Weights of a small transformer language model.
Size: width 768, vocabulary 32000.
Architecture: LayerNorm before each block, rotary positions, tied embeddings, attention and MLP in parallel, capped logits.
Training: a variant of Adam for these matrices, 1105M tokens, 4216 steps.
Each number is 50 + 10 x the weight over the matrix's rms, rounded and kept within 0 to 99. Layers, rows and columns count from 0.

# layer 6 MLP down (transposed), 2304x768, rms 0.0301, rows 431-537, columns 384-415
37 62 53 48 53 70 50 46 63 77 41 65 45 51 45 61 48 45 56 52 48 72 35 47 58 42 57 49 43 55 51 47
64 40 41 72 65 51 44 42 64 37 66 56 53 53 57 48 24 45 28 54 63 51 45 43 50 49 46 63 45 66 59 61
51 35 70 38 59 58 53 49 61 52 53 39 45 51 64 61 56 50 52 48 45 58 57 50 59 55 50 36 56 50 56 61
72 46 51 72 48 56 52 39 45 35 53 51 37 69 53 65 45 33 63 51 50 63 56 51 27 61 46 42 44 31 48 57
60 38 50 48 69 43 51 72 72 40 55 43 50 45 40 43 56 56 55 40 28 53 73 50 57 44 31 31 49 40 48 53
45 39 54 37 50 47 47 58 79 46 66 71 34 41 34 51 62 50 64 55 50 49 41 48 36 45 44 35 58 59 43 66
63 60 50 53 57 40 48 35 43 49 33 55 51 41 57 49 50 55 43 65 54 57 62 44 48 58 70 41 48 30 57 49
42 46 17 54 32 41 39 39 48 39 42 52 66 39 61 66 55 42 65 47 48 41 51 46 59 45 65 41 48 61 44 68
42 35 47 34 37 50 47 57 34 57 45 42 31 49 59 55 50 29 55 46 42 32 58 45 62 54 57 39 57 66 46 43
57 37 54 50 63 39 45 45 59 38 49 51 67 47 55 42 49 36 36 47 60 37 66 56 31 57 55 63 58 50 55 48
49 50 71 26 58 63 30 50 36 38 57 53 41 64 61 37 41 55 39 38 43 57 57 56 36 57 33 40 36 53 56 56
33 44 41 52 54 44 42 32 67 67 50 37 53 39 26 37 49 42 59 47 41 55 48 57 56 68 62 54 48 30 32 38
59 59 53 58 47 55 31 57 41 63 38 58 60 58 42 35 53 66 63 48 55 38 42 68 47 47 68 46 41 52 59 50
54 34 63 35 44 46 56 38 83 49 46 52 58 53 43 49 45 61 54 57 52 56 35 61 60 40 55 62 65 64 55 66
57 38 58 48 41 56 47 53 50 49 43 49 51 40 51 55 52 45 50 42 56 48 41 52 54 47 52 59 64 49 58 43
51 59 56 57 57 62 20 42 30 42 64 65 41 32 54 44 64 51 56 54 55 40 55 16 30 45 70 62 21 52 57 53
47 50 66 50 41 39 39 49 69 47 39 41 50 56 58 38 46 51 58 42 42 49 52 49 69 54 45 57 33 42 48 51
56 54 53 59 53 57 54 38 37 59 63 57 39 69 55 57 50 55 41 46 58 47 47 59 47 40 59 60 63 45 48 43
57 56 50 50 70 55 52 35 55 25 58 66 44 60 47 51 39 57 58 32 54 64 35 37 59 47 40 56 51 44 44 53
58 50 65 35 48 60 40 47 45 51 41 44 41 67 49 55 51 36 55 47 52 33 38 40 29 56 64 41 73 69 62 56
58 52 51 65 41 75 56 56 37 56 61 45 55 39 57 47 38 47 36 72 37 55 26 39 39 64 67 39 52 41 41 46
61 52 66 43 44 39 52 37 59 41 52 43 48 44 49 58 51 43 49 40 43 46 73 53 35 68 43 27 51 62 52 50
45 37 37 53 67 52 31 41 54 63 44 44 69 46 42 47 55 62 46 42 60 48 54 45 54 36 52 52 30 41 28 63
44 48 38 50 43 29 47 58 55 75 60 50 37 45 49 48 50 48 46 51 36 58 48 41 44 36 56 39 40 60 66 52
34 45 57 48 70 55 60 65 56 43 44 59 48 47 60 60 63 33 60 48 62 50 44 62 42 39 43 48 62 53 40 41
48 23 30 40 58 58 76 50 65 57 62 58 43 42 76 48 37 37 61 47 35 51 39 38 45 52 54 30 54 27 44 41
53 55 52 45 49 48 46 61 52 44 54 38 60 45 48 58 48 45 47 54 57 45 48 46 51 45 46 51 50 39 50 42
43 33 58 54 65 42 50 49 41 61 59 57 62 39 21 46 45 51 54 59 68 57 33 61 39 52 47 44 33 41 49 62
53 30 57 49 40 49 46 51 41 54 59 57 57 34 55 57 50 48 51 63 52 33 49 49 35 45 42 49 55 50 38 44
54 51 29 60 41 28 47 51 45 44 48 43 49 50 52 54 50 52 57 59 53 41 62 39 48 67 46 59 64 28 41 58
44 54 66 57 55 45 45 67 56 49 39 58 37 35 30 44 59 57 49 34 49 40 49 57 58 37 55 47 54 51 54 56
42 65 56 45 37 57 44 44 51 53 50 38 42 62 54 39 43 66 43 52 60 41 53 53 56 56 58 58 41 57 47 48
52 43 53 56 52 58 51 50 55 58 59 60 50 50 57 56 42 35 49 43 52 51 44 53 42 53 63 58 47 43 49 35
46 52 39 49 41 62 59 63 45 33 51 68 44 47 47 57 41 61 40 55 58 59 63 44 20 43 44 69 35 55 34 54
45 50 50 50 75 51 62 51 53 39 53 72 57 47 58 55 56 60 59 71 28 53 44 43 56 38 50 33 56 29 58 62
48 47 55 61 47 56 37 50 62 68 51 50 45 52 38 26 50 53 60 30 49 36 54 52 62 52 33 41 51 52 54 60
39 52 51 46 51 39 48 58 50 61 63 63 51 53 45 50 46 43 41 31 40 56 57 62 48 61 49 57 49 49 39 54
49 32 53 58 54 58 32 45 66 51 55 57 57 62 54 51 52 49 53 41 42 51 47 70 50 45 43 58 63 58 52 26
54 43 54 54 53 49 63 72 64 32 65 40 53 64 52 51 72 41 64 52 46 41 32 64 53 66 43 59 34 51 68 48
45 57 59 57 38 43 47 42 42 47 42 44 51 50 65 41 45 48 58 46 58 47 53 55 68 52 41 46 57 37 34 50
63 43 68 58 42 43 35 58 60 40 69 46 67 53 40 30 33 52 57 50 30 66 54 37 57 36 33 69 42 67 49 47
60 54 64 70 53 61 29 61 63 47 69 58 46 28 53 66 41 48 64 29 49 53 44 50 68 44 51 51 58 54 53 44
32 36 53 39 49 49 43 34 51 57 46 48 44 40 58 63 58 60 77 50 57 52 52 45 32 48 52 57 41 44 39 54
50 60 53 39 54 50 45 42 42 52 35 50 61 55 54 55 34 65 20 45 43 56 53 55 59 34 53 56 34 53 37 60
43 53 49 34 51 50 38 34 48 50 54 56 78 45 48 48 45 44 45 38 70 36 41 58 52 54 52 56 52 57 49 46
43 42 38 50 26 62 44 63 42 55 43 51 37 43 54 49 43 42 67 52 59 45 34 62 68 57 53 66 61 52 60 52
42 35 62 41 43 49 58 44 44 37 41 34 66 42 60 55 58 41 38 54 63 41 52 52 42 48 47 56 54 46 35 49
53 38 45 49 43 45 45 49 37 57 61 58 63 44 39 48 50 39 46 57 50 43 47 54 33 52 58 38 36 44 27 55
62 52 54 64 29 31 32 64 27 63 70 57 64 60 49 48 68 44 37 38 46 59 54 65 45 48 59 38 62 46 49 81
42 48 66 53 54 46 45 68 60 55 58 52 49 49 33 42 36 36 53 61 49 40 51 47 46 50 46 37 46 63 40 43
46 55 45 46 51 27 57 50 44 41 62 61 53 53 62 63 56 66 57 30 45 38 35 40 45 49 61 48 40 52 57 54
32 44 45 52 28 45 53 41 43 51 46 42 51 73 36 27 51 43 50 44 41 52 54 67 48 52 37 47 46 52 59 48
55 52 62 43 52 51 44 46 65 43 54 55 45 49 57 49 53 52 41 54 52 57 35 42 42 48 45 65 50 40 55 63
53 53 53 53 52 36 57 29 62 36 55 68 53 38 58 47 60 54 62 57 50 55 52 59 61 37 49 44 53 43 54 45
46 45 49 32 57 47 44 57 44 44 55 53 47 52 71 45 54 37 50 72 38 49 41 58 29 48 52 50 57 68 67 36
32 54 39 33 42 49 40 57 56 31 53 64 49 49 40 47 54 47 69 49 55 54 42 73 44 54 55 37 57 45 44 53
25 33 52 60 47 51 44 41 59 37 59 46 46 37 45 42 47 74 46 55 48 38 49 50 58 50 59 46 36 49 52 59
57 52 34 40 51 71 56 40 56 50 47 40 48 46 62 43 56 57 64 45 61 54 38 46 56 53 53 41 52 55 61 50
50 25 48 64 41 52 42 57 61 40 58 45 51 43 43 43 46 35 55 40 56 49 55 56 61 47 48 42 54 61 52 44
66 65 44 55 46 59 53 55 55 32 58 52 40 47 42 63 48 58 45 37 57 43 53 56 43 39 52 47 74 41 62 51
52 56 56 43 59 42 59 42 37 31 46 44 46 52 45 56 58 55 42 46 50 37 45 49 48 39 37 49 54 29 42 50
61 50 51 47 62 43 51 58 53 53 68 45 49 57 52 74 54 51 54 41 45 33 45 44 47 45 55 60 49 43 42 61
56 51 51 49 43 52 48 54 45 58 47 35 55 49 51 55 48 54 58 43 54 44 50 54 36 65 48 49 41 67 57 50
45 41 51 54 64 43 54 45 41 37 45 64 64 39 48 42 59 66 55 54 53 49 52 44 52 46 52 62 39 45 54 70
65 56 57 43 60 41 40 44 56 45 57 37 61 54 55 49 53 42 43 46 44 53 54 44 44 60 39 65 60 34 45 63
51 43 54 62 40 65 72 57 46 52 40 48 64 60 48 60 51 54 59 63 57 52 47 43 50 73 45 48 59 56 47 65
53 37 47 52 63 38 58 58 41 50 38 49 51 43 40 61 58 49 62 55 48 52 54 48 55 43 60 57 75 48 55 46
43 43 40 31 49 50 50 48 55 48 45 45 40 47 45 48 57 63 54 52 53 42 51 55 47 38 41 45 47 45 52 49
58 53 36 57 65 45 45 63 67 56 67 36 59 56 47 65 58 46 63 55 46 47 46 54 37 42 30 66 43 45 33 44
68 36 43 53 44 56 42 54 76 47 54 39 70 40 51 27 52 44 32 62 56 67 40 51 61 66 82 53 48 43 49 44
55 47 44 47 62 42 38 46 52 53 50 48 60 53 55 42 46 64 51 41 54 48 50 43 60 52 46 39 37 59 51 53
60 45 24 36 56 51 37 62 53 55 50 46 52 44 54 46 46 50 54 64 46 51 52 61 47 63 43 38 49 57 75 48
47 54 66 44 50 47 63 52 47 52 51 45 51 52 50 50 57 61 47 57 53 53 42 62 48 52 44 48 53 46 51 59
45 18 61 51 55 50 44 46 66 39 42 63 29 51 51 61 52 47 56 40 40 52 23 36 35 66 54 44 57 49 56 58
47 37 36 60 54 70 68 53 55 36 45 57 38 60 56 57 41 34 46 48 41 73 37 42 37 41 49 29 55 54 73 69
74 35 44 36 42 58 57 35 53 43 62 33 55 74 57 29 44 51 60 30 48 41 42 43 55 52 42 64 37 51 57 60
35 49 39 57 65 50 21 53 42 75 50 40 54 52 37 51 51 42 44 42 66 44 48 37 61 46 43 54 52 47 67 45
68 48 54 38 34 59 51 27 54 27 64 34 62 72 48 57 40 69 30 56 51 77 73 40 54 46 37 48 60 37 44 56
28 42 47 34 53 51 56 61 41 64 71 45 58 82 70 46 51 54 39 39 50 50 46 32 47 48 48 57 52 48 52 53
57 46 62 51 47 53 51 45 44 48 62 40 63 47 59 57 54 63 45 60 71 54 37 54 31 58 43 58 50 49 43 52
43 43 51 55 46 49 71 34 39 53 71 42 49 50 39 54 57 34 62 65 49 54 39 49 50 45 45 49 49 50 41 42
46 52 37 42 37 39 39 35 47 56 54 47 57 55 51 60 56 50 53 64 54 50 67 59 54 46 57 39 37 56 65 56
47 64 49 53 64 45 43 44 49 63 68 42 43 60 42 60 41 50 57 46 42 59 50 71 56 16 33 39 52 44 42 58
33 62 31 57 45 48 67 52 52 48 30 63 49 51 59 56 56 74 43 42 52 47 56 43 89 39 65 46 44 55 51 61
40 50 30 33 47 30 48 40 48 50 29 31 49 29 58 37 59 53 42 44 36 43 46 54 52 48 46 49 50 51 47 49
65 43 51 46 43 32 50 43 52 43 45 55 45 46 48 57 54 50 57 49 51 63 56 46 66 60 41 42 48 52 44 48
57 45 53 44 45 57 49 58 49 47 60 42 48 59 46 50 45 62 57 41 43 61 62 36 55 31 62 45 65 61 50 54
49 30 48 54 38 58 48 57 60 52 35 56 47 41 55 44 57 63 49 38 34 45 49 42 53 58 49 48 46 57 63 41
43 49 49 37 40 48 62 32 37 24 44 26 55 36 58 25 33 43 50 49 40 46 50 50 51 42 42 49 55 39 66 56
56 39 62 48 56 55 43 66 53 51 50 50 57 45 51 45 59 39 41 64 42 52 49 61 34 49 50 42 44 54 54 60
43 53 58 34 45 44 44 71 61 57 34 56 69 58 54 85 64 61 60 41 64 51 64 62 54 46 27 61 47 54 41 37
50 49 47 58 55 40 36 64 46 49 47 56 43 53 47 50 41 43 44 47 53 70 58 59 46 44 53 49 51 72 50 52
36 46 40 45 65 63 57 57 76 44 62 42 32 56 51 43 56 41 49 58 42 58 46 41 47 58 47 36 42 50 33 42
63 44 59 63 43 61 38 53 55 50 46 59 49 68 38 67 58 60 64 68 46 65 42 47 43 56 44 53 67 49 48 54
49 62 38 36 44 50 59 40 48 53 40 54 51 34 50 52 66 48 56 45 37 63 61 49 33 32 63 55 56 48 58 45
49 30 60 43 54 48 60 42 32 46 51 35 46 60 35 60 59 44 49 53 54 52 41 46 35 56 45 68 62 51 49 56
57 59 48 52 41 46 40 59 31 74 61 54 47 66 47 69 55 42 34 41 37 54 64 62 47 47 54 35 66 51 49 54
42 42 53 52 44 52 39 56 57 55 48 39 58 56 54 44 49 42 41 62 53 57 59 47 56 46 41 39 48 48 63 50
60 40 40 69 52 67 60 44 50 43 63 46 63 45 48 45 57 63 63 47 41 77 62 43 62 55 60 57 33 46 56 65
76 52 42 45 60 53 59 52 52 49 42 67 45 43 58 60 64 46 60 29 52 49 46 63 46 58 57 56 52 30 51 60
58 62 55 46 46 53 43 39 29 50 38 40 59 55 52 71 54 35 41 53 45 50 51 51 43 58 52 50 41 55 57 45
54 42 43 46 40 63 55 43 55 59 52 29 71 45 64 59 63 43 45 38 53 37 48 55 48 38 57 52 47 47 39 71
66 56 36 66 43 63 61 45 60 56 56 49 57 51 72 60 70 43 51 52 49 43 64 64 50 34 64 32 46 54 52 48
49 63 41 65 54 56 51 50 47 54 34 48 59 45 61 47 40 65 62 52 49 43 39 33 43 35 49 60 30 57 56 54
63 53 48 62 60 63 49 52 39 47 67 60 79 43 61 46 47 58 46 38 38 56 47 49 40 46 45 62 47 60 25 49
47 43 57 54 41 40 48 52 41 50 47 43 54 36 56 54 48 30 59 40 46 41 60 49 49 52 50 54 55 45 48 52
69 66 40 50 28 36 39 61 62 53 58 57 51 62 50 44 46 54 47 42 52 61 61 49 17 57 53 47 52 43 53 62
# layer 6 MLP up, 2304x768, rms 0.0351, rows 432-538, columns 384-415
29 60 32 51 60 55 57 33 75 37 54 50 70 61 47 57 34 67 59 45 62 42 40 58 49 52 46 53 54 44 62 42
42 48 40 46 32 51 42 45 48 37 49 41 46 47 46 45 54 53 68 51 41 41 62 59 44 41 51 53 45 50 32 28
42 59 53 50 41 50 48 62 63 35 55 43 52 48 57 42 51 32 55 53 45 62 59 59 43 68 42 59 42 49 55 59
62 53 58 54 49 53 36 40 36 36 39 50 43 57 49 54 42 56 47 47 49 59 35 48 44 53 50 57 59 61 35 63
36 55 61 40 60 47 61 54 34 56 40 64 57 63 31 51 41 60 35 66 45 50 69 78 39 70 37 53 55 49 61 37
34 47 57 46 38 61 45 32 54 50 55 49 52 57 47 36 52 54 43 62 49 48 28 35 51 31 37 73 38 67 52 38
54 50 66 51 47 60 43 62 59 57 53 46 40 64 55 64 56 54 51 45 43 51 47 59 50 60 44 67 55 38 50 45
40 43 52 49 41 47 52 27 66 33 58 25 46 60 61 49 33 52 37 59 55 42 37 47 44 38 44 79 54 51 32 66
56 56 39 42 50 48 49 34 36 50 59 50 46 64 40 60 52 70 64 48 46 55 60 63 48 48 57 50 46 49 48 48
48 54 46 47 42 47 60 43 46 63 70 50 59 42 60 55 50 41 66 47 50 67 57 58 49 47 50 48 54 55 34 42
46 57 45 42 34 56 27 58 45 50 56 60 74 50 37 47 45 63 47 45 56 49 42 65 61 66 47 48 55 51 58 52
52 53 44 55 37 47 53 60 39 48 52 44 34 61 42 45 41 43 38 47 51 54 48 49 53 61 52 54 49 49 43 44
64 49 47 41 45 55 52 62 45 52 39 57 47 57 37 38 40 60 53 61 44 37 51 53 53 65 47 58 56 60 29 56
42 62 45 43 50 61 52 62 50 47 51 46 66 56 41 61 41 52 57 61 48 61 42 53 32 55 54 43 56 45 50 46
58 51 53 60 52 55 49 39 58 38 56 58 56 58 45 54 47 51 57 53 38 47 51 41 71 46 29 53 57 58 42 52
70 40 43 51 50 46 56 53 64 57 52 52 46 58 48 59 54 39 48 68 44 58 61 42 56 51 41 38 57 52 43 33
59 47 59 57 44 38 54 47 57 32 34 51 40 47 54 45 62 46 52 48 45 61 57 39 66 46 29 45 43 60 57 37
57 46 49 57 41 48 55 31 44 38 50 62 55 54 70 45 38 54 44 63 54 45 69 51 60 57 45 44 61 43 45 41
52 73 50 53 50 43 52 23 67 57 52 35 61 35 55 49 57 41 52 49 45 45 59 42 72 55 61 44 53 38 42 47
51 38 63 55 40 49 53 36 43 50 64 43 62 53 73 55 61 46 51 52 48 43 51 41 40 60 59 74 61 51 44 58
40 28 49 52 51 63 51 42 56 60 54 48 50 57 37 48 32 42 56 50 42 56 43 40 46 46 52 49 44 63 39 51
74 58 53 47 40 39 48 55 55 54 31 66 56 46 47 46 55 41 59 53 47 56 64 64 38 49 68 49 61 61 43 46
59 54 38 58 57 41 51 44 27 50 52 57 49 55 68 63 45 57 60 51 55 33 65 45 53 52 72 71 37 66 37 51
73 68 43 38 38 43 43 52 49 41 55 34 52 56 57 57 54 41 64 50 59 44 35 33 54 58 29 45 52 46 55 47
59 48 55 55 62 39 51 51 52 49 67 37 38 45 68 46 55 49 56 48 42 53 52 42 56 47 60 58 60 40 55 31
58 47 27 56 51 56 59 48 51 39 54 42 48 44 33 44 47 48 47 45 35 46 58 39 47 51 41 52 57 53 57 54
45 51 56 54 39 51 45 48 49 39 55 34 61 34 72 47 49 48 42 48 44 61 68 37 66 46 46 55 48 53 61 50
53 62 60 39 39 39 50 39 46 36 41 60 63 43 65 33 52 30 39 50 47 63 39 47 59 60 52 48 63 57 45 54
29 54 56 67 59 68 56 51 64 48 59 55 55 59 43 45 46 41 39 57 49 59 30 60 36 43 46 42 46 60 45 39
31 46 33 42 48 51 61 41 51 40 46 45 48 59 46 58 51 50 42 46 45 71 21 58 49 54 59 39 47 64 45 45
52 37 39 39 28 30 58 55 46 50 22 34 54 45 59 32 49 55 50 71 44 35 61 38 43 54 19 48 66 56 46 49
52 56 51 39 38 41 51 47 44 60 62 64 51 48 38 41 46 43 54 49 36 55 40 51 60 44 57 64 51 60 55 30
66 41 51 56 46 50 52 34 57 59 50 30 51 46 81 62 58 50 58 44 50 61 26 73 46 52 51 62 60 41 46 61
45 40 39 40 43 41 36 48 42 42 53 68 45 34 57 24 57 52 38 57 47 45 56 44 49 62 60 54 56 42 67 58
51 49 49 48 53 46 45 58 59 56 50 61 37 45 41 53 54 49 42 59 34 67 45 52 44 66 65 47 48 40 41 39
63 47 58 51 25 61 49 42 44 37 41 44 49 51 55 35 40 48 59 43 51 39 23 28 50 40 25 48 50 70 45 30
50 55 48 31 41 44 50 50 45 51 34 56 57 53 52 59 46 69 36 65 47 46 51 54 61 58 43 50 54 51 54 49
40 46 65 43 48 38 37 47 47 47 50 54 64 61 51 65 41 59 47 52 39 43 64 55 41 58 44 81 43 67 36 51
58 52 28 30 44 58 66 54 51 47 48 55 56 50 50 53 49 47 60 46 39 63 34 43 37 49 39 75 38 53 44 65
47 32 47 64 52 50 56 54 49 66 52 25 54 59 54 58 48 35 46 65 48 61 51 67 54 59 30 68 60 68 39 40
51 45 39 40 37 57 44 37 50 38 55 44 52 34 57 38 43 63 57 66 40 53 42 53 47 48 44 53 39 45 52 46
47 41 56 63 41 43 70 38 42 55 51 51 37 44 52 67 29 42 40 57 42 58 63 51 47 43 54 55 48 52 73 45
54 51 46 43 49 45 43 49 51 57 45 24 48 52 64 49 52 56 41 46 56 62 63 42 75 60 45 38 64 58 51 61
52 52 42 49 54 56 39 55 72 59 42 38 54 35 46 49 55 54 39 57 31 56 52 39 47 48 57 48 47 49 45 38
52 66 48 44 39 51 59 48 54 66 39 54 45 62 45 62 71 56 38 43 53 59 68 58 45 38 49 49 51 36 45 42
52 43 52 41 35 49 42 42 57 53 46 43 54 34 61 44 50 37 48 41 43 57 58 48 53 72 37 53 64 49 52 58
45 58 59 45 49 31 44 43 47 45 45 42 54 46 64 39 56 56 44 59 40 50 65 48 54 46 58 47 54 52 46 52
54 47 59 50 42 53 54 71 54 42 65 61 44 39 41 55 48 72 45 40 43 54 45 36 51 60 47 53 51 46 47 54
56 55 52 23 52 42 47 45 51 58 49 51 80 53 57 54 64 64 52 49 47 71 48 48 38 53 64 65 55 65 49 49
67 49 43 41 66 38 53 61 39 56 51 52 53 49 48 38 40 53 63 59 47 44 41 49 58 45 52 42 66 42 48 56
49 47 52 55 52 59 52 36 46 33 36 49 35 56 42 42 50 43 47 61 41 39 37 38 52 41 56 55 50 51 47 41
46 48 63 49 31 56 48 38 44 41 54 43 64 47 53 45 58 66 42 52 30 58 63 67 49 50 53 47 44 45 46 50
55 57 46 62 53 56 62 61 56 23 52 52 74 65 34 59 42 59 48 58 50 48 52 57 46 54 50 58 52 52 53 45
40 59 49 52 52 35 40 42 56 64 56 48 55 56 36 48 53 54 34 54 53 60 60 49 42 69 50 50 51 42 43 53
63 45 53 51 45 37 59 52 39 55 70 41 49 56 55 47 50 46 44 63 37 41 51 46 59 54 71 36 33 43 23 45
40 58 41 35 55 62 54 61 46 64 57 32 57 44 47 58 52 50 42 43 56 62 32 63 61 44 53 51 63 48 47 49
46 56 36 39 53 27 49 59 53 48 40 43 56 38 46 44 40 55 49 55 40 65 38 50 61 64 39 48 58 56 47 60
49 65 46 42 56 34 77 49 31 35 52 58 57 48 67 27 61 48 36 33 44 34 44 44 47 51 50 61 42 52 53 56
41 57 53 52 31 57 42 41 47 51 43 35 38 49 51 27 49 38 61 48 51 58 53 54 47 52 43 50 49 51 64 57
62 59 45 47 49 26 39 38 69 44 43 29 43 50 39 64 75 67 56 45 49 44 56 54 50 46 33 50 51 46 53 54
46 44 47 49 48 52 62 43 42 41 72 47 54 60 46 53 69 42 61 47 48 64 52 58 52 64 61 50 70 44 37 59
52 46 59 40 48 59 42 49 41 50 40 47 61 43 57 55 63 49 40 48 58 48 56 66 62 63 54 40 59 43 22 57
45 53 50 52 30 57 41 54 77 53 58 43 37 56 48 37 45 63 51 38 44 45 54 52 44 50 68 48 46 58 42 45
34 53 44 61 62 36 75 57 42 49 28 57 36 39 49 58 57 57 52 48 46 74 49 44 50 42 55 40 47 44 60 45
72 46 59 47 61 23 48 49 55 39 57 53 47 59 66 36 49 46 30 62 51 55 60 59 56 56 44 43 44 49 50 47
59 59 48 53 36 51 56 68 50 61 46 52 35 56 33 36 57 33 46 75 44 53 42 51 39 55 43 39 44 53 51 42
37 59 46 53 54 58 50 56 55 61 51 36 44 37 54 67 59 63 44 41 53 59 51 51 41 60 55 71 51 35 54 43
53 47 50 50 44 42 49 41 46 41 33 46 60 43 47 51 70 66 51 67 43 52 43 54 42 55 61 40 46 43 49 42
57 52 62 57 47 61 65 52 67 67 62 58 24 43 49 49 52 50 56 52 37 50 43 38 54 42 50 47 39 54 57 48
57 58 59 50 60 38 35 37 44 57 43 28 61 68 45 49 38 58 26 61 54 59 58 54 38 48 49 70 55 51 49 43
58 59 43 58 47 34 56 69 44 50 40 68 59 65 39 70 52 39 47 54 54 63 52 51 39 59 56 78 54 45 46 59
43 49 40 59 46 41 48 36 67 52 57 49 34 60 61 27 47 56 42 48 50 27 29 44 66 47 48 45 61 47 52 49
37 47 45 48 39 57 58 45 64 60 52 50 48 64 50 51 45 34 73 56 45 72 55 32 61 47 60 43 58 45 44 59
50 48 47 50 57 58 56 43 40 67 61 47 75 58 49 42 61 53 27 42 56 57 58 56 46 48 42 43 71 66 63 44
59 65 49 32 68 55 36 40 64 48 48 43 67 54 47 50 44 51 44 55 58 45 49 46 52 47 49 58 70 56 63 48
58 37 56 49 52 42 53 52 56 49 56 40 38 52 51 51 59 59 62 59 41 47 52 48 35 50 59 60 44 52 43 48
55 60 50 47 29 46 31 44 72 25 48 60 52 50 72 52 44 61 58 78 34 48 62 43 50 41 36 51 44 52 57 53
81 37 58 68 45 48 47 38 40 55 37 43 46 43 53 57 58 57 66 70 27 59 52 33 55 36 35 53 43 57 54 47
52 59 54 54 59 37 40 57 49 44 58 48 31 42 48 57 39 43 61 63 38 59 55 58 34 43 44 42 47 39 60 55
62 49 56 41 58 49 61 62 64 38 59 56 69 46 57 49 42 36 40 62 46 49 37 51 63 53 54 55 52 50 47 64
37 58 34 30 42 36 46 47 54 58 56 44 43 33 49 33 53 58 46 57 60 54 52 68 59 62 51 46 50 65 60 52
42 59 49 40 42 31 40 49 57 51 58 38 34 43 61 36 49 46 53 58 50 46 34 62 75 57 37 57 60 47 61 21
62 59 44 51 42 60 64 60 37 47 47 57 53 46 48 51 73 75 46 69 62 58 47 50 66 45 38 61 46 65 62 63
65 55 52 55 51 45 74 54 67 35 57 50 35 34 62 51 45 57 57 64 37 60 36 49 43 54 56 42 56 37 60 43
56 41 49 47 62 60 57 53 60 55 42 44 40 70 43 46 44 50 44 51 51 44 26 38 41 54 53 56 37 42 45 46
54 49 40 47 37 65 35 39 65 44 63 43 52 41 41 53 66 55 43 57 45 54 47 28 57 54 39 42 60 54 29 44
56 45 43 50 59 23 25 27 62 39 38 47 58 42 48 29 50 53 58 57 58 47 34 41 68 63 38 57 50 62 51 61
53 46 55 42 40 32 61 53 55 50 40 53 43 46 62 53 56 72 40 53 42 58 51 34 51 49 35 42 51 59 41 47
52 64 29 45 48 52 47 43 42 45 41 46 47 53 51 53 44 56 49 33 56 51 54 37 51 59 55 55 51 55 39 50
55 54 45 46 65 39 47 45 53 42 53 51 57 50 68 45 25 42 37 61 51 42 43 38 58 52 36 56 56 46 48 41
45 57 40 52 45 69 64 32 56 34 58 54 59 54 40 35 51 43 56 52 45 63 42 60 52 66 44 46 44 66 34 52
59 58 29 35 53 39 53 72 38 66 58 53 48 49 62 49 55 53 51 37 55 62 42 47 68 74 41 49 60 72 63 46
46 66 43 50 55 51 42 19 63 57 41 44 59 55 50 48 48 52 46 63 57 54 38 52 45 60 55 47 43 59 53 60
57 45 56 55 45 33 66 44 48 36 53 60 35 38 55 35 67 48 51 48 47 51 40 38 56 38 50 58 66 47 48 33
59 49 52 47 53 34 47 59 50 56 51 41 47 53 47 56 52 44 45 57 55 74 40 39 78 57 53 66 64 46 54 41
58 44 48 53 54 61 48 47 44 41 47 58 59 43 61 37 57 51 42 54 56 41 41 36 48 35 29 63 64 53 28 55
36 51 49 37 52 27 45 62 59 42 55 38 39 45 40 38 42 60 47 48 56 34 54 56 28 67 34 52 34 73 42 34
40 65 55 48 63 50 44 56 50 55 60 44 63 61 41 43 37 56 54 54 55 70 42 36 55 70 45 60 71 63 34 53
67 61 43 60 38 56 42 43 39 49 63 51 61 71 44 29 66 61 28 65 48 50 41 48 51 50 34 48 48 48 62 53
56 45 60 40 52 48 56 39 40 54 63 31 51 53 63 55 59 60 52 64 53 49 43 43 67 60 65 67 38 46 23 38
69 68 47 42 58 26 51 46 51 54 47 49 39 41 60 48 55 54 56 64 40 57 42 46 52 42 53 45 66 54 44 37
45 61 56 63 42 45 61 44 37 51 46 27 56 53 59 45 55 54 57 47 48 42 51 46 67 69 43 50 48 57 58 57
45 51 57 54 37 36 57 39 43 67 53 55 55 42 36 58 45 32 44 50 43 72 55 50 53 38 44 64 56 67 68 45
32 56 42 20 30 53 41 40 47 50 28 50 58 54 37 59 58 47 61 56 49 50 46 44 65 61 48 47 50 44 66 54
38 48 30 54 53 57 49 48 63 59 54 50 61 60 46 41 48 64 39 55 39 47 35 54 55 59 65 52 55 55 66 37
34 43 60 46 46 43 56 42 56 50 62 51 59 44 71 61 57 60 48 62 50 62 45 54 76 53 36 44 66 40 51 56
41 66 42 55 43 55 40 48 38 22 50 53 70 55 45 70 52 59 43 58 59 70 33 46 69 48 20 63 61 47 43 55